{
  "n_layer": 12,
  "bias": "none",
  "parallel_block": false,
  "init": "normal",
  "init_std_o": 0.0,
  "init_std_up": 0.0355,
  "weight_decay": 0.11,
  "lr_head": 0.00754,
  "seq_len": 384
}
Each number is 128 + 32 x the weight over its row's rms, rounded and kept within 0 to 255. Layers, rows and columns count from 0. Numbers have three digits each. The size before them is the row's rms in percent of the matrix's.

# down: layer 9 MLP down (transposed), 1344x512, rms 0.0614, rows 710-744, columns 384-511
# gate: layer 9 MLP gate, 1344x512, rms 0.0653, rows 711-745, columns 384-511
# up: layer 9 MLP up, 1344x512, rms 0.0696, rows 711-745, columns 384-511
down710 099:089112118134188084145160116129168163138130170099098147131146153133157074096140161136152105172108130141088110155130105114165158136082103117124104085105127115157152158082139124151118094118049186134108109108152117165112167154103104129109151127145178146197115131188120179134111110146082081061042138117114083125157166101139068136096128118166077125144058139094116090132092153166070170131133
gate711 101:154131121138139130084124139139181112086166141118136135149076096124150181077074111133105177122183159120093114125065163090127132198093125135113116122145102138088101113180104100192160106156109098085105095167116106100136121096167141130061154145109136125120091134132179151109154129069185124142131095106170136076107118128146127125111100160097078107165129166124089090154139181121090062112051
up711 098:171151103130121129157182153135131074093094135080069186102180159136102158115116102178118212172135105125071132151057158136063126108144131139164117137158100107093104141126086095168139181082131111123152107151224111152207111111130141140087122158134135126149076090141138112114160121089158151124139142176099163140175151118102078074113154146152127135112144162137080103122151085124146153072105
down711 094:132124098133087152121148150149113168125129131123156080125135125115178150129107125071093127125127112092134161083102148152140134133104150166105121139090128079087193121091087093161101085141072142130152141111087113153149088090092116113133114145059107100150121084140114171175137109090045111149162128208086081144095141173103161113151095167144117104146089055116117159125074119121097098159133
gate712 107:169153161088098137167143073145129139126142132129137140155126113161104147153117082148114200067156125154143116149124132132076058123131093149082112130043117122052144152101112116145132139124079029135113179125117154168116121139167119045183137118165091122178086089101108186091116122134076112159138122118097105140111168115157180125107149145157136147132063136138129125164108123131153092172089
up712 111:109093094139177165126133164094080140089093093127192139146157138153162165099183121188133100157144101110101125156134186116145117107103110137167146120152132099113109138117182091145120105074119143120078133126100066095069158122149137123161134147096090090171154122142207155142119141105118120089146101132164114116137186164143142102216135144107112139090115085168095124140121137138134153116185
down712 103:102076132117097161162124092176178121089127149144135134128102122063085125137102077145159203028144139125180129137151104120134093125156152086086132183044106122126151107114194182080135119163160123134173166143154134104108141149094103126083150127204144117152140128097102134175151132169149113141104124100147111145082137166156150079076160171126116084153055155137097092132075122123095094115065
gate713 100:109097128114168137119121119136118081130120124128126151133066131154138179161070160135171125139136123124132154113114089127084080082062166113149103080132154103156114128170056071176151127110135062129155091139110110115141089163086147192088169157071126107180132149134139134062151110156135115168137164125139158081140115095100126112168140077150102123118138209099162050096100090145137158107120
up713 103:138148085162141127081207128152154145110143165109129172128177132087098125132168092126154136102156118076103122155127221117179175158151141126196173126104116176148152169128063131072129082173143150099117118206146066121125087105201115163131128156141104089152112176151107101151115077134121147117106152099152111131149145158108108145070105140175137103110142173120119148133134187113128122086134
down713 100:052159140126095169123056134151078158117122111173124128087071123131108163131119117118135114125100071122082121149121093126158118118153164148117108116105168139172139116044174077141101112139154109117179153141122189126099153123114046091126083116159174154155051131160072078147145105115178093136105102067123189173115098142164131125113092140130105138121078104132144139171111173145105100144080
gate714 099:144113157139139089108166123151132124152131070138096157103127066203216124134158171111146143150100125134170096052168152075146137169089139119118088150151109143146178129140070135135082160119083124092165109137124116128134131173139112165134112125167152101152160138140058091106156163126151086142166126099061156149126174112132123130128110151125106147112135117108173148118133104121116106126114
up714 094:120116124152213047085160113156151169144149112195130132190104110098129115117155115154160126117160133158135070185089091176137149086175091149106138067132173083126136133103151070103161101153164120132149137080103122109139168113105146111111053112096175077130112101158154083136128126145141084142091180142081059184133175096125132121126147138088094153098171106153104152203135103125118142109132
down714 096:162122124146104128089110086025157174185047136130088153068147123172134110107089095096102132143144168135135127172069141136121089186178127112101137138136115106124106126064108151174157101079172163081117137100124155143127086150104086151173055099140134179200082176154172201119072086105112084107130140127132108184088085143151117150121134117131178149151159094094070177163140154100113142175123
gate715 099:157127087132153163151148190122170122157139103096148106070146066177093107077095121122123124160106139120111190093128126096150182120178192119192145140150125136107140156118094093194096121110124131113091143143071114175137109176076113179121105091154129135116082166144132130146097049119165109140102181119146098154124129102127081101065123159113120082064140073141149175140166175176112125148147
up715 094:144098147091071186109164106104117071151124093086100078069110113097101178143152105111109098126159100136131150100126141184121162074172188065134117179172156097139109162153158142113155118127109161208121135130103138094065111110156136158141095165107117103171165168120145107147092148138134126167130097102175146199133159178111102137168129130111151134045142097125105107125128093111102167093195
down715 095:138154116143142144104124110190132186148188063123128092100090118158127110119128125141189104135129141165103116085128143086106127138159121109094102115119124097146130126114159127161119083178109130164100086165175131068134128109150096074163083134139125160102113142172108099123089094115107190076145131119134155086156118142181154144182168123046188151109119166217160088132085169105107062120090
gate716 091:168114104074133111125086082128099190139152099109106159197108124169121108109130108148083135144117132192112100144117108136130141155116163087122090089130173114128115125093042136028140107157089087137093171121116141184190144147102118172100177166157143096085121079035110179124101089100175111091129150123120109131162136143134105070077106163124133106167077128180102092140117137098104077144158
up716 103:101144087149126129040103097154115075106111159064128118075120112103111162131104094112136141132156149099094127134144145125155087116087126184115108155122131139104156102134137120176139147143094125130170161142096145113075061112136096054115123155125116184065078176142127074103164155131077173143120178119119126127104168138147101157104132121097096138128164101128192150153183104136105127106098
down716 103:161129083125103114009108150157156105067074118117133108120130121129117077100098174073099098155061107195130124199181098150172123179042175125117122142173139159083076125091161102103116078132058112131165144145099097183096186031140122110109116129130137105085123181086162155113125146121109144145135155166102106117129154096065146080106090119180169153119144125115167145175084149097102132155165
gate717 099:178099141097142113161143186138110100081115131115113070074135158145117110127128096138155144192140154111114062115056141146051183108120145071105076109160136159089078161138099105119109108102093160124083171150093174111120139164161128105121153134153094087088151137105200088145146189114145090137137091159128139119133108148191211114127125139097115138131155117110100137112203180142101166192149
up717 094:133119121100113179122102132100133133091093108072148111169104174142081174098092095159128163129126146139144111074155110098118109158097125114131135118159094114091119101071102152125085097124131113131141187141123108116122154114137122190116109097161105190126121072127156123168144119087104111117193108166159156195099084127144140144120155093113105199070133156128160129133116063184187134137167
down717 090:162123177133158041145146145132146073129004167152115151082141131120127147117196108128159169119125121137100120137099131141136141147142150159120141118164170099147117130171101104086135121082136165099156110151117118129131158153138065126106105099076136123146110142146105083106191165114149142152179094210121118095157168150127097112130111157150114121092177135176135119143141178123157134135189
gate718 104:157153103151137110089096126115208116020165101111114132122065124116130145150162130151146091210111179150098187079127133094057151130109073096174149105134080159124143137081111102129076066155092135137113134077106083121183165092134103107189182140113081091077105066187101134099128164145127140072194131104142130156098170160190151123103154085101096078119079154180137095132114185147162143077110
up718 104:149162173151132137151130108183133168092122125120130094172103188128092139080153093192166101170123146159128162171113095199116122029128107099087174087121085090049147117152123099153181135187099065124088077127126132111210155183108119132142071118162185147113161137109106098087136084134192119117201101132200154201142134104176067182141116088098138121124114099077138158146114176112119126114156
down718 105:112098123136153163103126111094111137097074170082060108111185133070163088113175173213142178087149067048138108156099117101156115104168073143120069101085143147153188112125112152164116105111135132148162113099090130108074110102153097112126142130118148116104149128113154102087092137130135095088083109094133142169154093143156146176183142140122131099118119121147129127169110124081098104137125
gate719 102:121162174071126111057177136130110049113123091106120133164124163135169112087197145184162140221122097097129088179106136113178134131117108114141145133131130134127071089055109127110165152084127112169173124093078183115179079067118065083117163065171109143134088148118064123120080127132147118113112185097143133174160144108131145116104126184111129172143075101105165101156126113139068108081138
up719 103:145165178162108109137112106099158161127141108078060133131119089167136090167124103176199130140081136096168128164131115123205092103050079160135158147164122109085148098088099175097129153159116141126105097147154165146152048102108140137141103122085104098095138126163119151151161119130066148097126129147084203153108071138173124176139118160163179102132209173119150097126134094092113070087158
down719 100:145154105087107202166107142158083106129073119158102095151108106037165159065103123119150154101144129182122149168102115122092132095113076147175094124103104114057085141100092152136116083107109166146099185173136133077055162102117164091118138096127104162200127123144096154131126110118150144091127100129170123168103105082089137147158146116176085100152120128097107118151120118117115144111119
gate720 100:089151109114099074103147099119099129061196096111102114146107134160097132138194146186148178099106125200077103131137095143140160205148130137096133115125135151171145112169108074089128142133135092108166071154100117093115063104132134175164118123071076194140151110119119147125106114189100163162153100154089181143133162172105162080134149114168106161162180124120132101104139075164163108103172
up720 098:124137054200160093117131116154123101103157126061123118068127095165104135078116104115101146125100132134085183131151145079131054176138123127142152097088095144139156121094106114109052123150152061175153104199104109134138128084124121113104134150121090107119080152131077127086144155178141166159157164169138119218155175134146118159115112128132111089105104134096106057129179086142105138123101
down720 098:126131197143158120087148094119172121145127110129125043095112166133178134200125133118093179122122150120114120157142131153169128125127160129161129101109118127174143101192103133120127136108131172107176145113193123167099130156163194167173099140106048089129130146093185206152169084129184107149126205102169154119081125183169129123115126138111153108101180167156165170121109143133138123138074
gate721 102:175144086140058075131109132104097225153168103089138134106147161136147083124090139138086105111137144148124097117142145133157116146134096046124134144116150132149110134107080093172155109122138147089154129102104144145135103130135114106104117143088137102122158091135141109119073148073123123109066077122135127121122100136159166090120108108163177152136128134081075171079111218110141089147148
up721 100:137095115108094148117175157095158136138089135182147129174128137086155115053118208100162081131077164123123128127134100140153145170187156090196115075125115098111068163148138093112065124083080158103132143079105118173076151134139123089142096092192124153101141138148128191122201170135109113135162141119105154087112116100091178126107142120188043128186121104173085109141125129132126113132144
down721 102:070052114137138126099216087122080172123132149127122114129080183143129195148111133145120124096122172135111073149146071135144143134185102097133127100161094142141114101121062157108106147179123164149112116162161179148140124097147138128139157136091119095091058181124124109112086123081164128093114132066142118172149152156131144135141128058188156089147116174090155115157167074134120094194097
gate722 094:105194128119049097100100119170095154098121133084165170131113134143086122096083165119081103100157122145085079169130105146088116158097137142129093156072102054105092154097098121167138145113147121110128163156114148137144152107136051069120130183118063146087118140131114137058132149120128133170160197114081096081054151146113166100162129160082077117146115178155131142081131128130089151179099
up722 100:120152103143078122115105096136074144107093097131129121111158151136115100102105176118116113087153135167104083174082123135111063131137121161121099159130115084074134159160090180174073108083147122102164176128182164118108178151155149097147121141069139130152177118140140127115113140141113128152162191099051123103045123160060153115153089147139072058115103215108084095114108151133105145137089
down722 097:095195101155089185214126202150126141178183142141087114088167111091133099141141169139136110137138117186141200170071119137111149161128130185140123143142056190135157152092067120102078136123111116128165115137118103085104090165075199091159134154127180103149144100110000152109108112145094168140172093128184139130171137114137125139136099099150152094145092106137092120157120118146119122125089
gate723 100:138140105085085138191170127106095143092156099147146112101122159065131121135114114113134148127155114119089196068145122075141152150064078124179158121121123138177161133152103134124131123142156057168074131123120181181129127095167151107116121192106129121127164138104108128102190178165113193159099151096202183097138091150135182151157124132147066058126127114151136100149125167125123143101117
up723 104:089123123157175134139133145135157106127141077189147198154129158115171142128132117161099106080096078136146123125169091150171169088152087129110072135081148078097119089138107106170184149140112186087105091056099099063164064155153138067086110037047157182119118101162147122092136144135108160162156108145123111146173098154142157107091147070139119130202150074079154127113098144134137120187090
down723 101:160129136111065100156123129119109142118206201110166133152134171096090142146123146125120160123186081125139133096108091121150112090128146098166171130165126125156090140154148094108037132103107094117068126187161104123168163136150222172154137100147140197140135112121121128129120065092183097141110086096169162156181106125154200162110150156164140145152084135131135163178107148146122168109210
gate724 095:147081105147133059110144139143130158137121141126122123057163129071077112141084136099100195111159072115125165081130165072139147095114143156172102158086091158107096130106089110199155078147117090125178107096130106106104052168108132099110186163125110135102103126108096143169158122118143099165172117095157084134183167151108145037134112169066124046101131151081075124187108133122121074172124
up724 093:087153140123107139119093148184143119101145119148080145148105095137095107122092140096090181138123149140150168069154124118044105140157184130164094141077105152085158114130095157120089112187124059191145149117164142102135150155096132128071119141133124122105148138155095086129161130127095138146115103152156104161132137099118127154069118125128079112174112147129130090136085114150124120155108
down724 095:095136106093144092137147104085090100125165132103164116136161145103201139129114129160167104123138122105151125150096109107189150161091068199093128152171171112148106172141181114093127088116185132151119122161036116131134086076160094107155113152137058138070073089111207162121158151136113099031163096113112140090116129146149110136169148176092144119125194128089095125095099159071099131099173
gate725 100:115120112131124101104163134161118091112168096081166136061115124146104099107125116134163090132099174093104149135187178109148048159152115100114135099078077136123102090069144173188094172101157125063161086187150157197176112094180095134111132132130092112160039132119111156101140150171144172089091159113168147111117193147035129102132155169094150089096110118118157171105170147162162062099139
up725 093:143075096141147147153175173113112076105076124087138130139214096095120084141190092086067185079182138130147137070129097101126139120133095140088127133162149107164126179092163201122111177119194089119110117118151074137094093170121124105133088147121178113105209076104131156162115183128141155120108087125171123087126108110111149115156135123122098138112122091151131187144133118116101134143181
down725 097:143192150068172078150090104187127110142100165194073118148146153112145144102168152158114100088112102116155024164114173146166095102128209061094107118125121133140117085156094130100114079144116152082105175172170115054132099130112138120106125152122121075154085124114123146194142068156074110121116148127104086093129131149077129113158123156141137125119130142148203123180161140140140133151163
gate726 095:185096128151111089147120087140119110132112170069122094077132123166138090127183079120104171165110037121122177102145145144166097218102085106124149121111124164126052091078158166126121116073167130095125172120120189091156196140136063117161135127153120144115049130138157087147145087109139071076133133110154099091164119149111169100126152111129175152158143160181127127185156192092147117120123
up726 096:185080135150106135194125108153096143118118133099080143113080183112108151112135119124174184159069090095087119099084126100160093065121123121119113152143107170056106156137164124144148114122147144106133126127117143156091106114133075086115132075142118065138138123155135132134082167138175157130072050080080162084119139062100134144074163146145100204110070094146163054183110097105120144135149
down726 098:116116090078131142163159117158058095188199116161123098120150088085130147110143113127138112117079111053196132112156128176105152090137112141086153115137132092153184140141087092170129154149124123115132138139190133070158088119144159162132151120112151121154169124140133130115161140076126096152186148159175172126123151134124135159169070095143134155179089157119166136142173175171111141134123
gate727 097:110123083105068103123188145104088124144095140163161188153061090129148103153134149112122156135008144156150098116141119128154113197105128091152126159117135082056118089129104104168173125126104162080150143133166162173095146101136165137145109131079109084106159092184119143171177088148061173147107138137121110117108118153111108178124117142135157167143136193101069114122129167147109186106169
up727 096:138079125172175107168117127229126163124147115124096103150095127138154090121106122137173097127176181143121147077136153100110132184142095093174076164100173097148122138133085136093130108139102074102141105153158130167131129153115112122126106094118139131109107116112122058155137124111147174175133117169154125130149141160147136134091100118077182066084133128139148147127078147133113053149193
down727 099:162092140173142106119148147151110107156187123149120134090106141128201134130157124081104148079130064133120106084116079138130110147168169144154125138082121118147137139111203103069139172185125148182165085081125087153136086176111097149104096115125157026107115178162114076093153156082100116169127137157113119159168148136122100144107084116165160135178113174131129106097099132139135133122148
gate728 102:124096139155151126134103072109108061078145060091199104049110099173125126132177134147115135124067093170064132129171069152110101102036105153128116067130095160110116100132125129162169157115115160073146125110143125144106120170099062132181118127145091115080197076146146123086118149133128089106184147152103125069080147137124158121173137144096100158108122123089097155111130209117164156127165
up728 104:105110137097170147127115204151171143126167133123124091143093144116131125100106167099128115186112092112166098097169119154106144141132130114178091136164153139144144107158075094087125161174104123154153114096116149143139128131112160163096126103099138114110110169128116134142077129118114100136085122127115135126149142188161156141129173083144126097125076092099194117115217120193067128101140
down728 105:112128113163108122092102185124122169158152082130123140125151138098171138130170079068156126161124199058169160107141180134113128132190080113147088195101117073124111144131179125113125080125136077178106178130149180130156097085166125153076170139164192140110157122116117114145120139124102176156117168185138135104138096175122143102193111101092086109142074102115130156167092123138139104083104
gate729 094:125187135146124090195140161132130152117106097066165147112163104158167192097115120122108104146140152129153091095131105131163112159100072162089150149130103138139103114128188108189132136105064170120092179130152149123131175091144132126150096134135134126083116121124171151164093129090128152157145132152113087109088139128183103152125078129109085141157105141187091138121128196125164136156078
up729 094:158192103095170109118088164129186096120137140082063108092117080145107087144179157079151130140181125133129118098125101162082128126096143167155162128050149144157136172080107120115151131101107155095173125143140054140162137111152120158131155088149141105146135113138104130132122081112184117173140090127132165110178103146114143155130140113080115132112093119093086150179181143085168125077069
down729 099:122130122114144182154073102122106151202126151168138157111129135146074124154111164135134093152139139125159116121122162116172146081105167111141098111113152141184199110109050110087080112119136089132074124070155172114079154162156121127134182105130148139083152167108130120147116109144105078122115150114065086109111119102104122161128167157166125144105164128157173177144054150123150090071156
gate730 097:148119123127113055128154173133156097126128155157155144109138147125111163125121146138120132078105151106135099163106149125162142103104090136173197156114112137111142127110122119042169139141184078086083144156131088139123122080113127058096186085136128095124043142113163128098103104134153176124121128094097163161136179156172155089074148079087116145154143122077109130111181116177151157083088
up730 098:142134074155124158081136130088117107164094089114093140152121085181143171102173089151125101140093108194112071110206127159162112122195113166076142148157171072155086152116140061118102121083086105151133137079162144119077132153115151144149112165082058112110130162160134165154167146116113112143130075100161122132118119151104189159094097049139136104146092115157109130149177144117131110119106
down730 098:129106133145131128119089117156092132135169141178087178144121109132097149163117107197161100090112153124115118194180093146144131108123188129087125188148129133161205141210076131121157137113143081152060101140196125131157125063086151152135146153120109117138128079125139149125109115104136137091143099138108161153158154119114087155133168179085142090155119129196193093084104103139124134093148
gate731 104:105088149079119143139087108137104098122192155112052116158094245102153113112136069164085168126134104154128066089133119125156115086158147115169108131106128151164112152097081109110191105125116091107139170091177074123210128058068112137137136157135140184163112112131075148143111094108166119120168187068169157132147123129098142130120201087230118054126164089096119102140128109123121177121176
up731 103:124160097083145095182115113214130090093204081133179150171045180120120128166044112119100158134064122116172112104070040084109103120148096109181110132106124107097128134096151091151180138191163118136134102149144111156156085137125114094090147148112146061135040087110110093135146121163125167107131114074181072151174130129087114124162190089100149126167149163107109132126153127203122186105150
down731 104:064171109183118142091093146097103096110050176089153122077118066137127162138145105146146133152156163140064197167159154103077138151129154146120112147129109130128096149128139171110115099078113123145178126116109162086056179113083147156110094155146122115148106093106165198122126134071079154013105111156066127105126133118143172122074118164079094151039131147166102134174140101073113132137098
gate732 091:096059109094106152102164135160110168173079154112166146164136084129139185071118154132119169147129122122091079120121105116157085167100130184143134094153154122100146145157106094140108113151077086112161167052104152153139187121171173136136137119112105165082127155099140158093124178128102145114154154127181151126109160216174098128112132144148079118087139205112086109193154135139164147166116
up732 090:173096021198086096168142126100094125098129125076136176097111104096127151111162114141107086122163108166116134121129096133116116131122157100108134104130105089138069131120142170151083086115120106103120110109084118072146107105159120158097105106102166151102110143153157117144105068136147115109144167146148093102103152067141110143088135074190181095107108157115164085170110133104134079174153
down732 089:141068065070102090122144108162136127000075196112138076154166118180100165114110160125171123164132153096129128145116127137133170138127115162123116089148159164156085150094142161116127133144115101109100129138151134128069195171081212119152094095135164163140088147158111175119123110097157130110086114084171169136086107137109164090195105127115095100173138163060120088084165129095177160115096
gate733 102:053165108128232139160112161123120141106172103128112139179108118097141090069112159098109102121079106105147076144146135125149143109103170100159110150057137172133118100113145122144155155117129128094151117116135112143118215187161098128126199055105140111124138163192146088130171106119138133150124127095146083103153106177162166102148113122124153116157130080156105141124135130135120160180166
up733 096:159123156146149105182200164119157158171223126132133149099186162088097082131115112095105109115133162156155137129137120154131137176111172082101155160172148147242090126144121072134123154142111134054061099097132093152153075133118105136097111132080133060148150132151180091114120170118192060134109114107089114096134137080113162139144058111143128159104102213149057173180116164174129161149121
down733 099:168199162119141172087072183184190072141093151148115103147088084100110162143137198139119103137108093120129120091103135097133134101136155142142156092102087105104154078110042125093121146121079112149115142132126090097118161143132060163115174136165167164185077080147118168165079189140142168134146110163145200162136126163101182155164192148156097088146083118124146198069128083111077140151121
gate734 103:150184103165139097096154096074175100089137102115124174180118113112090129090101131161113163126133180165114135138066065121123081132117147166160157113166110169144191161124106139148098123174097101096108080076081154151145073094128086136124092140113084091121163109106130154103101162157082197146114126084167126116107154157127099150117068069093159111134089135157111074139108072095137111154183
up734 106:118114137167158136163136088072098118138151143067091141123138139124100155119157141148102100131176116097087156173164179092123160111136116211156136147123076110086175161202114220117134151065116151111150153123091107121119067105086100114071097123168187140158179151080124155143090105111160146126147143199147120145112099059132137144090137163181088161117163152124108155104152119176112148174136
down734 107:092142147075044147153101111165117105171113091109103161127126076104157099132106113073133147091152144093159129086147153148193132120071104138107151141071159146137143152125100178129135116144138140164161119133111138171085121107145119167121159226136119156091179063082143168152122124099105171107110118146157146086127085111095146060054140125157129181110127111148174114126114110168071169095177
gate735 096:185185105145106097141094095083189131038142129127166150157151102087142112136116144152167129169091171112122117097168131125114084151131114142075141125116137164162114093121169125153188160124146101140127125117078155101179092186172127111119115157134141124082177118078127160112105061120055175100113111140207139117091139135103119065156208089147170115175102110134123150114126155110118129140104
up735 096:159149143118084154104114124120123135127178137126113155142098083080160163159115078086185158105154143110127133163137079105153112099106048096101194170116082091086160125159111131122105098056094137180065153134127127134105152112177148111094124119157087182140157131150199171151077133130030146092151197102129105122138042142100182170128176047177082088140102132134138097162176166152181130066086
down735 102:093149113106057117151100140112125118106093111087121160097120145096125127140122160151097196131175134163153118180127108193151108155107142112091073139152106127163121059092080123145166105106148117120126131089119125148154092104161125107194109088097079160125144074122158145154121083129122125135098128157138180124071110097115118099133120112171115118118116135132086077144085134120073095165131
gate736 103:155062134126158144142180122156127133118192140195068164145084102071177138097146174137098153098126150108147102131198123104140213162111108133153151108111158109173104110103089125140121177168072069146080113120086187173231165154052030091143113153123116160108113119162083168125129091089086110149124135124132143145122176123137185175071099109178128128129128119156129159137111127141130124111104
up736 116:126132131067126144132099160153146097118091149100099101124155106152091075223063135139150140120143135139074118121153146174103077133108081108176133148125081160141134104136151147106090107130155183160147130160184082079088083107163204153098102108138133118148098088102128156125168165149114148111188099153153144105135076208152175145142077175152135125121095135090076151115114148133165091107133
down736 111:126192085113096113106148083169118119079077182148103152175123181172192151134069144127168165145149160150087205095124095126142144126133121147128125141162126076178149173132131111095135163127146110163111122144166121122175094132110085155082111109142096162203130144134084111093110124188123132092157165158096113170123126153107149165146096143114130119153112114165122093145077137146118119089159
gate737 107:154147079152123135100128170139135149080131106108156091189105108145110114131119130148192134129178135128151130090147152113127169102128097126122108112124147138111157117091094174106120108160105178160162167130148121117117115124144098093126159109153122082141077187115087168058180157062090108127122156185153222120154060112119174139134199137128112141163106098160178162126082128143096127099094
up737 104:138152115160096156157142111159163157124136118148179167030075139090113107121150128185156124154152167116137116153142141099150186128088201190093127162114102202152085115140084113154185110097116230178170098097203139171123111124144173146111198117115214127148194097137088136151085163089113151121095166101102165091139127128154114105136177112142132128163068124123150157130056138109179155126107
down737 106:143073048140126083190130191080129108142195108096108159181161156056090123108140175171104142075119145140137155153119041117172102110163086123090096148088121168160097108168139120107134198119165155106082065098104089061166118092127183156147076084107134116150130152152153140127180160142160165156147148090122054096077145105103167131143117132112101134150120156125127136121132117113169149192109
gate738 102:089179140111133194101141149116126124156162102170057141138122184064079181121143085131144078135163109175125109129165169133081135090130126088140135123137157117093134130109000170111084171136137132135118127081129094179132125099073132122181150168180096175126158129124153159116140076163193132153088159114118104124056130171141193100110194117123064160142118130121140131120111099160103161088184
up738 107:157121139113136115132151132056141104112124159130082202109151162115180146134154124186215148126074119176081162142090151123109187149152086043142081111152160134170184115141096143142179179140139138180090070150132089088165132102075126104081067129088144126173165142081148093147132075145113100190121077100085130194183085133162161153138108139110132163134108207085138118151145124055123150095157
down738 108:120129135182135196132112128153084161094169122215103061144126161136122138115156111160134083104148099080126120144143092155128136141143094112144098174115108145165117155153135110113166120158135135121135139137184154126113091139075142159135128136132149148104097133098085154095157150146095095106157166087216163133054140168128093100136160169111125083156117102103201151167152122215107075097117
gate739 102:136116107175077089123114126102137144124120171120171160093100116134180152104131076134123187130159133136092079129101158111073108137170118141154125095160128137126117175163121112099099140113186101095120125144081150099225098150135104095184155219146087131117052152099064089105160208130157104098138111126123084142065138108143149129131106113112142090175100168118142086100158164098095172101083
up739 098:109117159148067176186121062029136117165136077148118060131186118122114118076109114125130076166129120124095213205143155191139177124144102088135114127082135088129148123125137142147180141188140147118159124144135172168089136134073100134214100168132077101147163169080077125151177134172093145052107096131105139126168114165138126143176099122103138123046143098164094140144111093156197095109091
down739 094:193119117131174112150109141164086163145142055166128140078111131110115121165080109140124089103107132159180119127094142119148137095108099155082131157122146173068110081081166143096107131100126151127203076168087072105096157115148117161171180182120139127082108150148162151069078129090135155130111112104100120113104138108126150128095162127146130178074116096144145138077161153157111113115139
gate740 105:125158089151152101108137079097116131081101129077177187151094191150150140113113101155183107195107100127133122128140140106099176147117139115139108050202143117138101100125092063112134157155110126068176069154074148153120157116109061158101191156136094158082153099118067111137086106085164132124110114087148111100117144142116168145087133086117099168093145100195121123109151185181107156124158
up740 118:130120131144134160076120102106067137127113104138137160192071064135140112209088126134137100098094103138159128154175105100129101113066085152155105098096116151097139079110147143154138135157056108176122155116141156093089137169103159187113169087116167131166167155116143096135175149109139160139156195109068145130135119112113104108110099101152056151120103121083152159084135084128145209122109
down740 100:098154085145140134151089103085138085087104102098170110116165200088178172126150145164093134140096115160090082117163162177110140120141125177130109117150148147110074175151145191104137152115201144060111114129053101133126074049150090127084132133087123122093101110125093134085140134139139095111152114141152138108115150147146157153159114102078160105121121100157051087116137176104093114146107
gate741 100:183057120056127116109225104105120099057116164131145150167152099082151130112081128159204156151130134119085119173114129085157083102189094063166062119096182123121119136084088154123123174058101173136089119130114135118141120105159122114103101165152118058085153122119145159134122163114053128160122173173152126145177141157160087084149128133106091057095097121179180132115163062138136133077137
up741 096:135114094109089122187091106160156138080147160105061134049160131091131025102090097176106133075101109174153120154139108081117129101161151139162154115162127121091091158141114132143094103092134177138145091162175105096172125107134131098178115142116162149150089111097150164144108182112100190131193110117163129161129101116163140057172106133110107113171151080122074102152130109074113139122090
down741 101:124136122114103094153095175127124126148161137088152158138126167133084124154153106095147100113164144086104131082157159182098137142114140140135105148055135143126107045121149152122147141146094097078142122119140138113120113160132155154164102128188136141137089131158086151062106116134121082063116139121118079104161125135125117143099193087094145137074110170125131099056120181177168172146156
gate742 103:117162122099127080125200080127129104149143094107107112144121146152129124102134130141068116166079116119188158108122115132125150095117106131099128130115086158182095139138108105111126116153134135112164127074117227171122145102063140115137165102078073105103082152162116160127150107147134175147148122121108131144069087147132177100101196156127155101126046089126135144131181102165157162116116
up742 100:130129164055141125136165090098117114181103096074163069085143088168147099135134140124131133097122173141139117101174167113117098098158099170122169132105160127142122160105078138135163096097156135096179157152124138170089133131103140171093114108147121114125088111122116193152097129088129088144145175120110138146123069162122183119149102085063093157059090108179156139201120126122106103131152
down742 102:108108052122085096129127111130134149184156116131103158162122152134145126122110079139117109167115066128068089123113168110143138144070137134098107147121089130127128107144142074138103208124115119147095127087159117099072152060138120162143119070086115150156132156129201065112115099118122106172134104218078147118123116041176139174156142132161110139116170127179045091126110140160100209126149
gate743 100:104164212117130128111161184168147117109105153133092148103076142061131129138106083109157127176178113131124119101079158103101169137150083125159127162168067129092121131075161095139030155084142099090095147067130099149141147116150089164118183181166104153137119137170098140102169100106116099113168108178145107024173083158143124078105105056171137081166139154117085154090082086106094125170143
up743 102:081152120186100133183085094090159122129147103104165130073207159200165135088152079121109161098136118122065150098180085127119146156107182155107147128143136157133090155160119125149124170184122077073132057124067130128105041124156107097122149108119135111133097142151137102143182186144111107150168093133162153112159098096109130156144109133068131086099161100142128124105124162153142120112098
down743 104:096128113104152082116196140101141070069066133142170157179148114157146151103160101120150143149091158131212127120148124127133117102158107132167117122104122060114168097081134130164121126154094099130146134129149120164086112136172155095106178132103058109138125075128156038157132145122156104103136115121070082101155063144159143054158123077113135152140073156112112104148100149056132167110125
gate744 099:200160149131100158123138129154064135125154152158155150098135144144123095146125055129138111107125100142148083130095050100140120148109148147120049207143112076134123112075142178146094142167152160147082099136071126115090116118102101101141207135105098091136122075142141108093144108110135109104092155097155106132145061133100147069104113146104110117032131152105139118168097164062089140148102
up744 095:191131098090140151148141157159161049094103198154122127143135125136132138070157100099102147110117159138141124167154124089086155208096142114152102053116130155064135102145129106133142121091089081129073167131079170113138170112180056112130148104111093166123214112097122146171134113091175134189131134150147093131115138072179124120193146112143171138136139145127154147154136144087116110173115
down744 095:122109152139096148159119138140226159096135128125181136135138175111133117125079127126111154115096122056149171132105114051143155191094164171128112121111122126171109132116124159067035128113145128119177139135083160152101067198106122109092179161151108094139066111159148088140127075156077161079152100115117136103159124159147169135157133143067176134165114119162141121143100105071141178126111
gate745 087:106083132148075134153185135165127146215095138215118124107156139152136117160152039101156047134179154104147150114180166069119161130171130118143149071125172087172112157086199161149084170147130127140206106157108116136099083124153158140108101112187142180128156138155151137150157127159126172155137146214154164102067148135130103132110107141124137094087165114159116141128146148110098132151122
up745 090:119122132170015073136206121124127154156089161150174183081131109139203110137095147105112122097122153151113063132155114157161143142139152071123104039156100182134039137180115095139083114162100131079162110093105179153137135127083132151159139120120134122079097126156145164096139205215080136122109118144100154090096111129069079146060164154140164132107134096170152137114181143123088129153136